config.toml
num_hidden_layers = 13
hidden_size = 128
num_attention_heads = 2
num_key_value_heads = 2
head_dim = 64
intermediate_size = 512
vocab_size = 8192
hidden_act = "squared_relu"
norm = "layernorm"
norm_place = "pre"
norm_eps = 1e-06
positions = "rope"
rope_theta = 1020.0
rope_fraction = 0.5
qk_norm = false
attn_scale = 0.125
bias = "none"
tie_word_embeddings = "early"
parallel_block = false
extras = ["some layers without attention", "local attention windows", "paired heads", "exclusive self-attention", "value embeddings", "an embedding shortcut", "learned residual scales", "skips across layers", "capped logits"]
init = "normal"
init_std_qkv = 0.0276
init_std_o = 0.00541
init_std_up = 0.0276
init_std_down = 0.00541
optimizer = "adamw"
learning_rate = 0.00316
beta1 = 0.95
beta2 = 0.98
weight_decay = 0.054
lr_head = 0.00786
max_grad_norm = 0.5
warmup_steps = 325
schedule = "cos"
final_lr_fraction = 0.0
batch_tokens = 16384
max_seq_len = 1024
doc_mask = true
train_tokens = 110200000
max_steps = 6727
dataset = "wikipedia_en"
Each number is 128 + 32 x the weight over its row's rms, rounded and kept within 0 to 255. Layers, rows and columns count from 0. The size above them is the row's rms in percent of the matrix's.

# layer 7 MLP up, 512x128, rms 0.151, rows 377-401, columns 64-127
size [ 99 139 107 104  82  97 114  99 115  89 105  90 101  93  73 102  87 110  95  96 102  92 105  98  87]
[[147 133 131 158 139  79  66 133 110  30 116  77 161 159 116 103 142 104 187 155 171  67 171 167 148 146 111 120 116  84 119 108  97  77 174 126 147 102 134 177 152 143 123 197 156  98 128 117 170 114 131 119  89 115 147 178 124  95 154 107 121 116 143 147]
 [ 90  63 148 120  85 162  81 136 135  45 157 110 115 107 151 117 156 123  99 172  77 145 171 139 180 184 127  90 127 131 120 161 140 120 167 118 103  93 153 131 143  86 163 125 189 103 119 112 117 115 151 189 140  81 203 131 139 169 149 138  53  97  99 159]
 [111 150  95 140 166 132 143 125 172 104 115  73 186 106  83 131 166 134 183 130 190 152 118 127 164 136  91 144 109 139 124 114 119 102 163 145 164  77 147 184 125 118 168 135  97  38 171 167 115  98 103 178  60  88 107  89 118 178 159 126 152 108  95 180]
 [154  96 168  87 170 161 152  49 134 138 170 135 181 117 144 160 106 128 162  93 132  85  75 121 126 148 104 125 170 100 160  99 128  96 160 139  99  97 163 194 104 129  94 121 103 109 141 103 122 119 110 162  97 141 134 117 146 101 154 172 126 112 195 185]
 [ 96  81  85 107 146 111  91 119  88 100 163  90 155 119 139 118 211 108 124 106 107 144 129 121 116 124 126 110 180 174 125 188 131 137  73 177 122 120 133 107 100  72 174  83 129  89 171 103 154 105 183  85  89 111 155  84 116 135 133 166 141  90  95 160]
 [128  66 129  78 147 130  28 133  97 138  70 104 190 136  45 142 126 162 162 185 156 101 123 119 136 108 130 121 172 142 125 182  92 114 188 203 144 104 151 128  91  76 138 125  90 105 137 147 105 122  98 161  86 125 128 156 111 131 176 102 166 114 118 148]
 [117 135 126 156 162 124  97  51 165 124 118 151 179 121 130  86 181  93 127 155 177 128 116  75 100 126 114 136 137  98 143 156 100 139 152 112  94 174 152 124 115 118 144 117 135 116 123 121 109  98 134  95 158  98 138 142 110 116 142 165 101  88 113 145]
 [204  62  83 150  76 170  83  92 111  93 123 159  97  73 103 158 113 152 140 137 165 144 107 124  93 124 111 152 105 117 162 146  71 126 190  87  98 172 113 113 146 123 163 102 106  84 140 165 129 125 137 111 137 121 133 116 174 128 133 154 126 115 183 159]
 [165  94 152  82  82 131 136  91 177 132 116  99 109 165  89 135 150 173 124 165 169 120 115 110 188 180  97 146  88 107 146  73  94  90 181 131  96 114 129 151  84 112 137 138 107  72 163 171 117 111  69 178 158 154 138 152 194 143 134 141 135 138 177 186]
 [160 116  94 123  66 129 113 137 104  70 148 115 133 144 106  84 121 102 132 157 176 122 114 139 108  90 140 138 144  92 203 113  99 136 107 112 120 182 119 106 166 149  81 151 134  60 175 110 166 151  76 161 148 117 136 158 112  72 151 134 187 150 171 134]
 [112 117 153 155 167 143 106 132 110 116 162 184 135  88  96 146 149 149 126  52 112 162 104 100 145 131  76 121  59  96 142 114 114 121 144 140  90  76 114  72 136 108 133 193 173  97 151 142  96 106 182 104 155 114 130 154 189 119 109 128 152 160 178 122]
 [173  61 119 133  99 165 108  56 113 100 141 151  96  78 107 156 109 118 174 137 153 106 105 126  90 126 158 156 111 102 190 101  67 110 158 106  97 211 143  98 111 104 174 106  96  92 168 148 174 120 124 138 137 100 130 124 135 114 120 139 164 123 180 154]
 [134  48 127  99  90 133  88 158 137 124 111 142  91 117 107 129 129 148 105 200 110 139 122  92 120 125 127 149 119 149 142 100 118 157 180 133  84 114 120 131 149  76 107 129 105  56 172 171 134 132  92 121 127 177 142 163 105 169 154  50 105 100 167 121]
 [139 156  71 134 128 131 106  63 130  47  94 135  99 168 143 132  99  94 146 105 118 125 152 104 104 114 148 142 117 154 137 152 110 105 122 107 145 185 137 117 162  61  81 101 115 106  80 118 163 127 166 151 148 183 171  86 160 148 122  72 112 101 132 109]
 [170 138  21 129 171  71 122 118  99 130 106 100 195 103 154 153 121 123 108  76 202 119 135  90  90 105 136 146 134 163  82 148  85 108 102 116 130 156 152  81 176 128  88 116 171 153 115 131  87 153 101 139  95 102 191  90 113  93 112 162 120 174  71 118]
 [161 149 117 129 101 132 106 137 146 103 114  77 168 147 123 148 119  77 102 139 130 130 143 115 146 179  74  97  65  68  82 165  97 184 192 121 123 123 155 162 129 143 137 150 122 113 196 130  73 157 165  93 120 108 146 138 158  83 167 162 105 157 181 180]
 [ 95  90 162  60  75 190 106  90 157  98 156 150 140 142 132 138 111 122 120 176 160 118 118 102 116 132 125 125 162  98 173 152  89 123 161 112  62 156 189 114 103 144 194 123 101  43 166 144 134 177  91  98  94  84 141 112 119 141 156 102 170  99 172  92]
 [161 142 138 149 128  98 178  91 153 112 104 149 132 117 129 176 124 141 120 160 161  19 105  62 168 185  66 124 135  99 133 122  67 131 129 162 101 122 121 161  98 115 160 155 114 109 108 125 116 117 117 174 171 108 147  98 175 182 167 123 115 142 133 196]
 [155 116  92 104 138 113  93 124  79 145 138 128 142 124 154  52 143 118 225  90 101 110 146 138 152 134  81 138 168 126 151  99 163 162 177 140 141 128 104 154 152 124  83 147 123  37 123 119 172 120 152 118 118 176 140 108 118 164 140 161 157 127 151 131]
 [167  72 156 128 110 167 105 149 137 113  91 161 128 100  92 129 147 141 115 100 135 122 140 124 106 176  97 159 116 126 178 156 183 118 156 126  62 124 103 100  75 114 154 173 123  77 136 164 129 139  56 134 139  94 121 160 148 167 180  76 141  61 159 118]
 [126 148 122 132  76  93 136 130 100   0 109 111 125 150  75 101 184 113 162 117 144 154 150 112 151 141 133  66 139 102  94  97 104 120 127 168 153  74 151 127 144 136 137 128 159 125  83  98 206  86 134 120  98 134 176 110 119 156 146 128 137  99 102 164]
 [130 123 185  57 151 101  43  91  60  91  95 158 141 105  72 121 128  92 184 140  88  22 142 128  94 121 122  82 158 146 122 137 159  90 133 174 100 141 152 106 167 104 156 101 143 125 100 166  94 159 113 133  75 154 152 125  93 127 134 140 147 110 153 129]
 [145 130 166 147 118 117 149  74 176 141 162 129 127 109 108 149 193 105 149 142 128 101  68 103 127 151  54 112 148 102 116 125 119 113  85 170 107 130 165 179 113 131 128 134 133 129 128 115 150  69  82 149 110 167 115 146 190 124 135 192 103 112 161 160]
 [ 94  84  95 113 118 165 135 160 118  92 134 158 138 108 126 126 141 133 115 145 126 115 148  69 134 174 142  93 138 144  92 159 159 123 190 124 134  97 128 145 144 110  53 103  98 122 119 150 162 183 127 169 138 118 124 103 126 198 129  96  82  91 131  88]
 [ 95 113 133 114 171 135 112 107 135 124 131 116 161 114 103  63 175 180 156 145 117 123 131 126 161 131 106  86 169 105 177 149 132 136 171 188 126 100 182 113  87 119 131 143 114  88 120 143 150  63 167 103 103  66 125 116 107  93 164 140 155  78  76 130]]
# layer 7 MLP down (transposed), 512x128, rms 0.14, rows 377-400, columns 64-127
size [100 123 114 104  90  90 115 102 118  95 104  92 106  99  85 100  87 111  93 103 104  94 103  97]
[[114  77 143  68 139 158 199 103 174  89 145 152 162  64 138 135 181 116 142 143 122 143 126 154  92  99 148 138 123 121 185 108 123 130 114 131 124  44 125 143 154 183  93 124 114  91  91 134 158 131 104 180 126 167  86 135  94 147 107 101 120 115 125 132]
 [112 102 101 137 122 130 144 117 166 155 179 136  90 153  73 130 146 166   0 127 157 142  96 125 122 190  97  95 114 223 106 124 168 106 183  99 151 119 126  97 134 106 146 118 139 140 107 144 119 137 119 128 187 126 137  91  92 120 125 118 108 147 143 167]
 [123 106 112 181 154  94 182  97 144 168 170 157 168  94 158 138 108 137  78  94 185 158 158 129 133 131 136 125 104 172 154 134 145 125  97 130 144 140 140  90  85 140 144 140 143 131 124 113  88 165 132 104 136 121  67 115  94 108 167 115 119  54  94  51]
 [140  94 159 147 163 115  84 120 149 154 146 155 139  68  74 117 138 147 117 121  84 147 109  72 150  81 134 108 103 148  91 147 147 145 163 122 157 152 107 101 157  77 147 117 147 192 110 146  95 151 197  96 171 102 118 109 102 163  94 101 112 135 146  97]
 [ 83 153  90 135 106 163 102  65 144 139 139 133 118 113 113 133 139 137 181 142 146 160 116 141 134  90 147 160 138  94 149 182 190 126 137 156 131 105 155 148 109 156 111 137 144 155  81 121 125 120  73 147 178 132 117  97 146  74 150 119 123 194 117 135]
 [166 126 115 142 128 160 142 106 174 110 132 140 147 150 177 118  87 156 165 108 111 153 132 117 115 108 142  95 107  82  98 132 153 119 114 146 158 156 129 124 120  69 130 164 154 168 101 141 115 128 163  72 136 146 110 153 134 114 147 119 148  96 132  88]
 [156 153 108 136 111 144 118 156 153  96 145 155 138 180 158  89 135 109 146 165 109 160 168 181 137  86 137 105 105 100  78 156 131 117 132  86 195  91 171 187 181 180  92 142 175 129  96 108 158 128 137 120 109 110  99 182 194 101 152 145 140 173 149 158]
 [142 184 114 119  82 191 146  91 167 125 144 141  85 124 128 107  85 111 116 103 157 158 122 200 123 105 127 139  21  97 178 150 166 132 131  90 148 161 150 130 123 140 159 116 128 137  57 105  72 143 142  99 146 150 169 124 124 126 147 129 102 107 153 142]
 [173 179 164 157  61 119 117 124  63 146 151 152 167 176 155  58 136 171 157 100 114 148 137 114 142 100  58  91 163 154 143 129 120 120 146 134 133 113 124 183  88  66 190 167 162 108  91 133  87 175 139 132 122 101 128  90 141 134 172 151 168 141 116 134]
 [143 137 107 107 119 134 115  96 196 228 122 115 118 149 166 140 143 155 112 141 118 177  84 158 112 162  55 142  93  94 141 159 144 135  75 133 154  68 145 159  82 123 138  96 168 214 157 143 104 151 103  91 118 101 144 156 150 115 107 106 111  95 111 160]
 [157 181 141 195 132 135 157 157  89 166  79 112 143  90 112 120 138 132 108 126 149 126  78 129 106 166 188 113 140 183 109 125 115 124 145 104 136 132 139 140 132  69 119  66 141 164  87 133  80 186  97 132 113 172 103 120 125 160 133 153 115 166 117  94]
 [128 160 117 124  72 177 147  99 140 130 140 133  52 110 124 124  91 111 114 111 142 174 134 199 119  78 118 150  55  96 153 150 194 123 132 103 174 150 124 145 137 150 150 126 134 154  37 123  78 122 162  98 146 153 153 121 138 132 127 159  93 102 146 130]
 [154 139 112 149 122 160 169 111 138 118 160 137 109 143 156 151  99 131 179 128 149 165  67 184 104 119 147  90  91  83 153  66 161 132 111 159 143 132 108 126 122 155 159 112 109 158 140  97 157 137  97  76  99 110 134 175 119  99 106 104 187 103 143 158]
 [162 146 134 154  73 152 106  67 144 116 171 134  84 109 116  73 155 151 178 152 129 111 126 162 140 157 119 139 159 140  91 138 171 107 127 111 120  91 184 188 146 153 162 153  70 128  92 126 109 115 113 170 101 184 132 143 197 201 115 181 148 156 116 189]
 [108 126 119 126 108 202 119  78  95 104  92 121 135 134 108 136 152 116 171 128 127 115  99 141 111 102 127 130 146 145 179 145 178 156 101 127 156 178 137 126 117 153 182 120  60 152  38 114 176  86 138 138  74 120  67 136 164 118 141  49  93 115 161 129]
 [126 185 179 163 126 153 184  97 116 150  87 138 137 115 152 111 124 114 125  72 133  72 143  59 144 103 161 117 157 100 151 133 148 172 117 160 110  78 163 151 124 132 201 117 159 163  87 127 158 150 145 139 130 125 112  70 133 147 128 114 178 165 109 181]
 [133 104 120 160 109 103 118 122 114 162 131  99  87 145 139 125 107 124 131 164 151 116  90 131 179 114 136 108 186 103 105 139 155 146  87  81 151 152 136 148 158  84 156  85 137 145 107 153  50 106 129 147 185 104 133 148  58 154  98 123 221 128 140 124]
 [109 125 202 155 213 141 140 179 163 154 186 140 170 107  85 140  76 146 176 206  98 210 101 118 160 105 120 142 165 124 110 121 154 151 159 138 110 130 131 115 142 175 149  82 128 127 146 131  93 164  89 122 106  91 137 119  97  84 156 124  91 142 151  91]
 [129 173 133 197 116  33 104 127 132 146 159 175 129 160 193 122 108 118  57 154 164 120  71  81  89 108 107 163 101 170 177 130 138 141 106 121 147 165 132 148 100 112 121  94 100 186 150 146 128 139 155 103 131  85  92 130 143 120 117  88 136 114  70 135]
 [156 150  76 120  98 217  76 114 152 108  85 129 123 107 138 140  88 105 133 110 135 115 100 193 112 151  71 152  74  64 139 144 144 173  86 106 121 229 150  86 129 176  96 128 141  89 133 145  89 155 123  84 192 109 123 176 120 118 176 117 198  88 161 132]
 [126 111 173 176 161 131 145 107  73 142  76 114 100  84 132 199 125 152 136 161 192 215  86 133  82  98 131 119 141 176 208 105 164  88 176 136 145 117 138  99 138 148 113 120 100 100 123 153 128 128 138  64  89 139 105 123 153  80  60  97 105 105 113 118]
 [ 85 166 148 145 164  63  98 131 125 116 144 129 101 186 139 154 136 130 168 117  99 100 108 122 152 108 217 159 148 151 146 146 180 131  73 154 127 114 133 173 117 118 130 141 123 181 140  63 131 113 104 134 102 159  98 128 118 161 153 172  51 112 129  89]
 [103 111 163 165 167 134 140 124 129 159 136 139 174 116  63 164  72 100 102 155  50 117 112 108 134 111 103 102 163 127 132 122 104 157 173 140 118 158  67  69 158 156 169 131 100 138 116 147  68 178 152 145 119  54 130 106  57  82 100 104 145 152 117 130]
 [112 141 159  97  80 146 130 115 125  84 136 103  66 159 120 164  91  94 124 102 151 169 124 191 163 114  89 116  97  94 153 138 177  68  98 160 142 107 126 173 108 112 127 149 183 126 122  74 173  89 155 132 129 156 168 109 121 127 169 128 103 133 178 125]]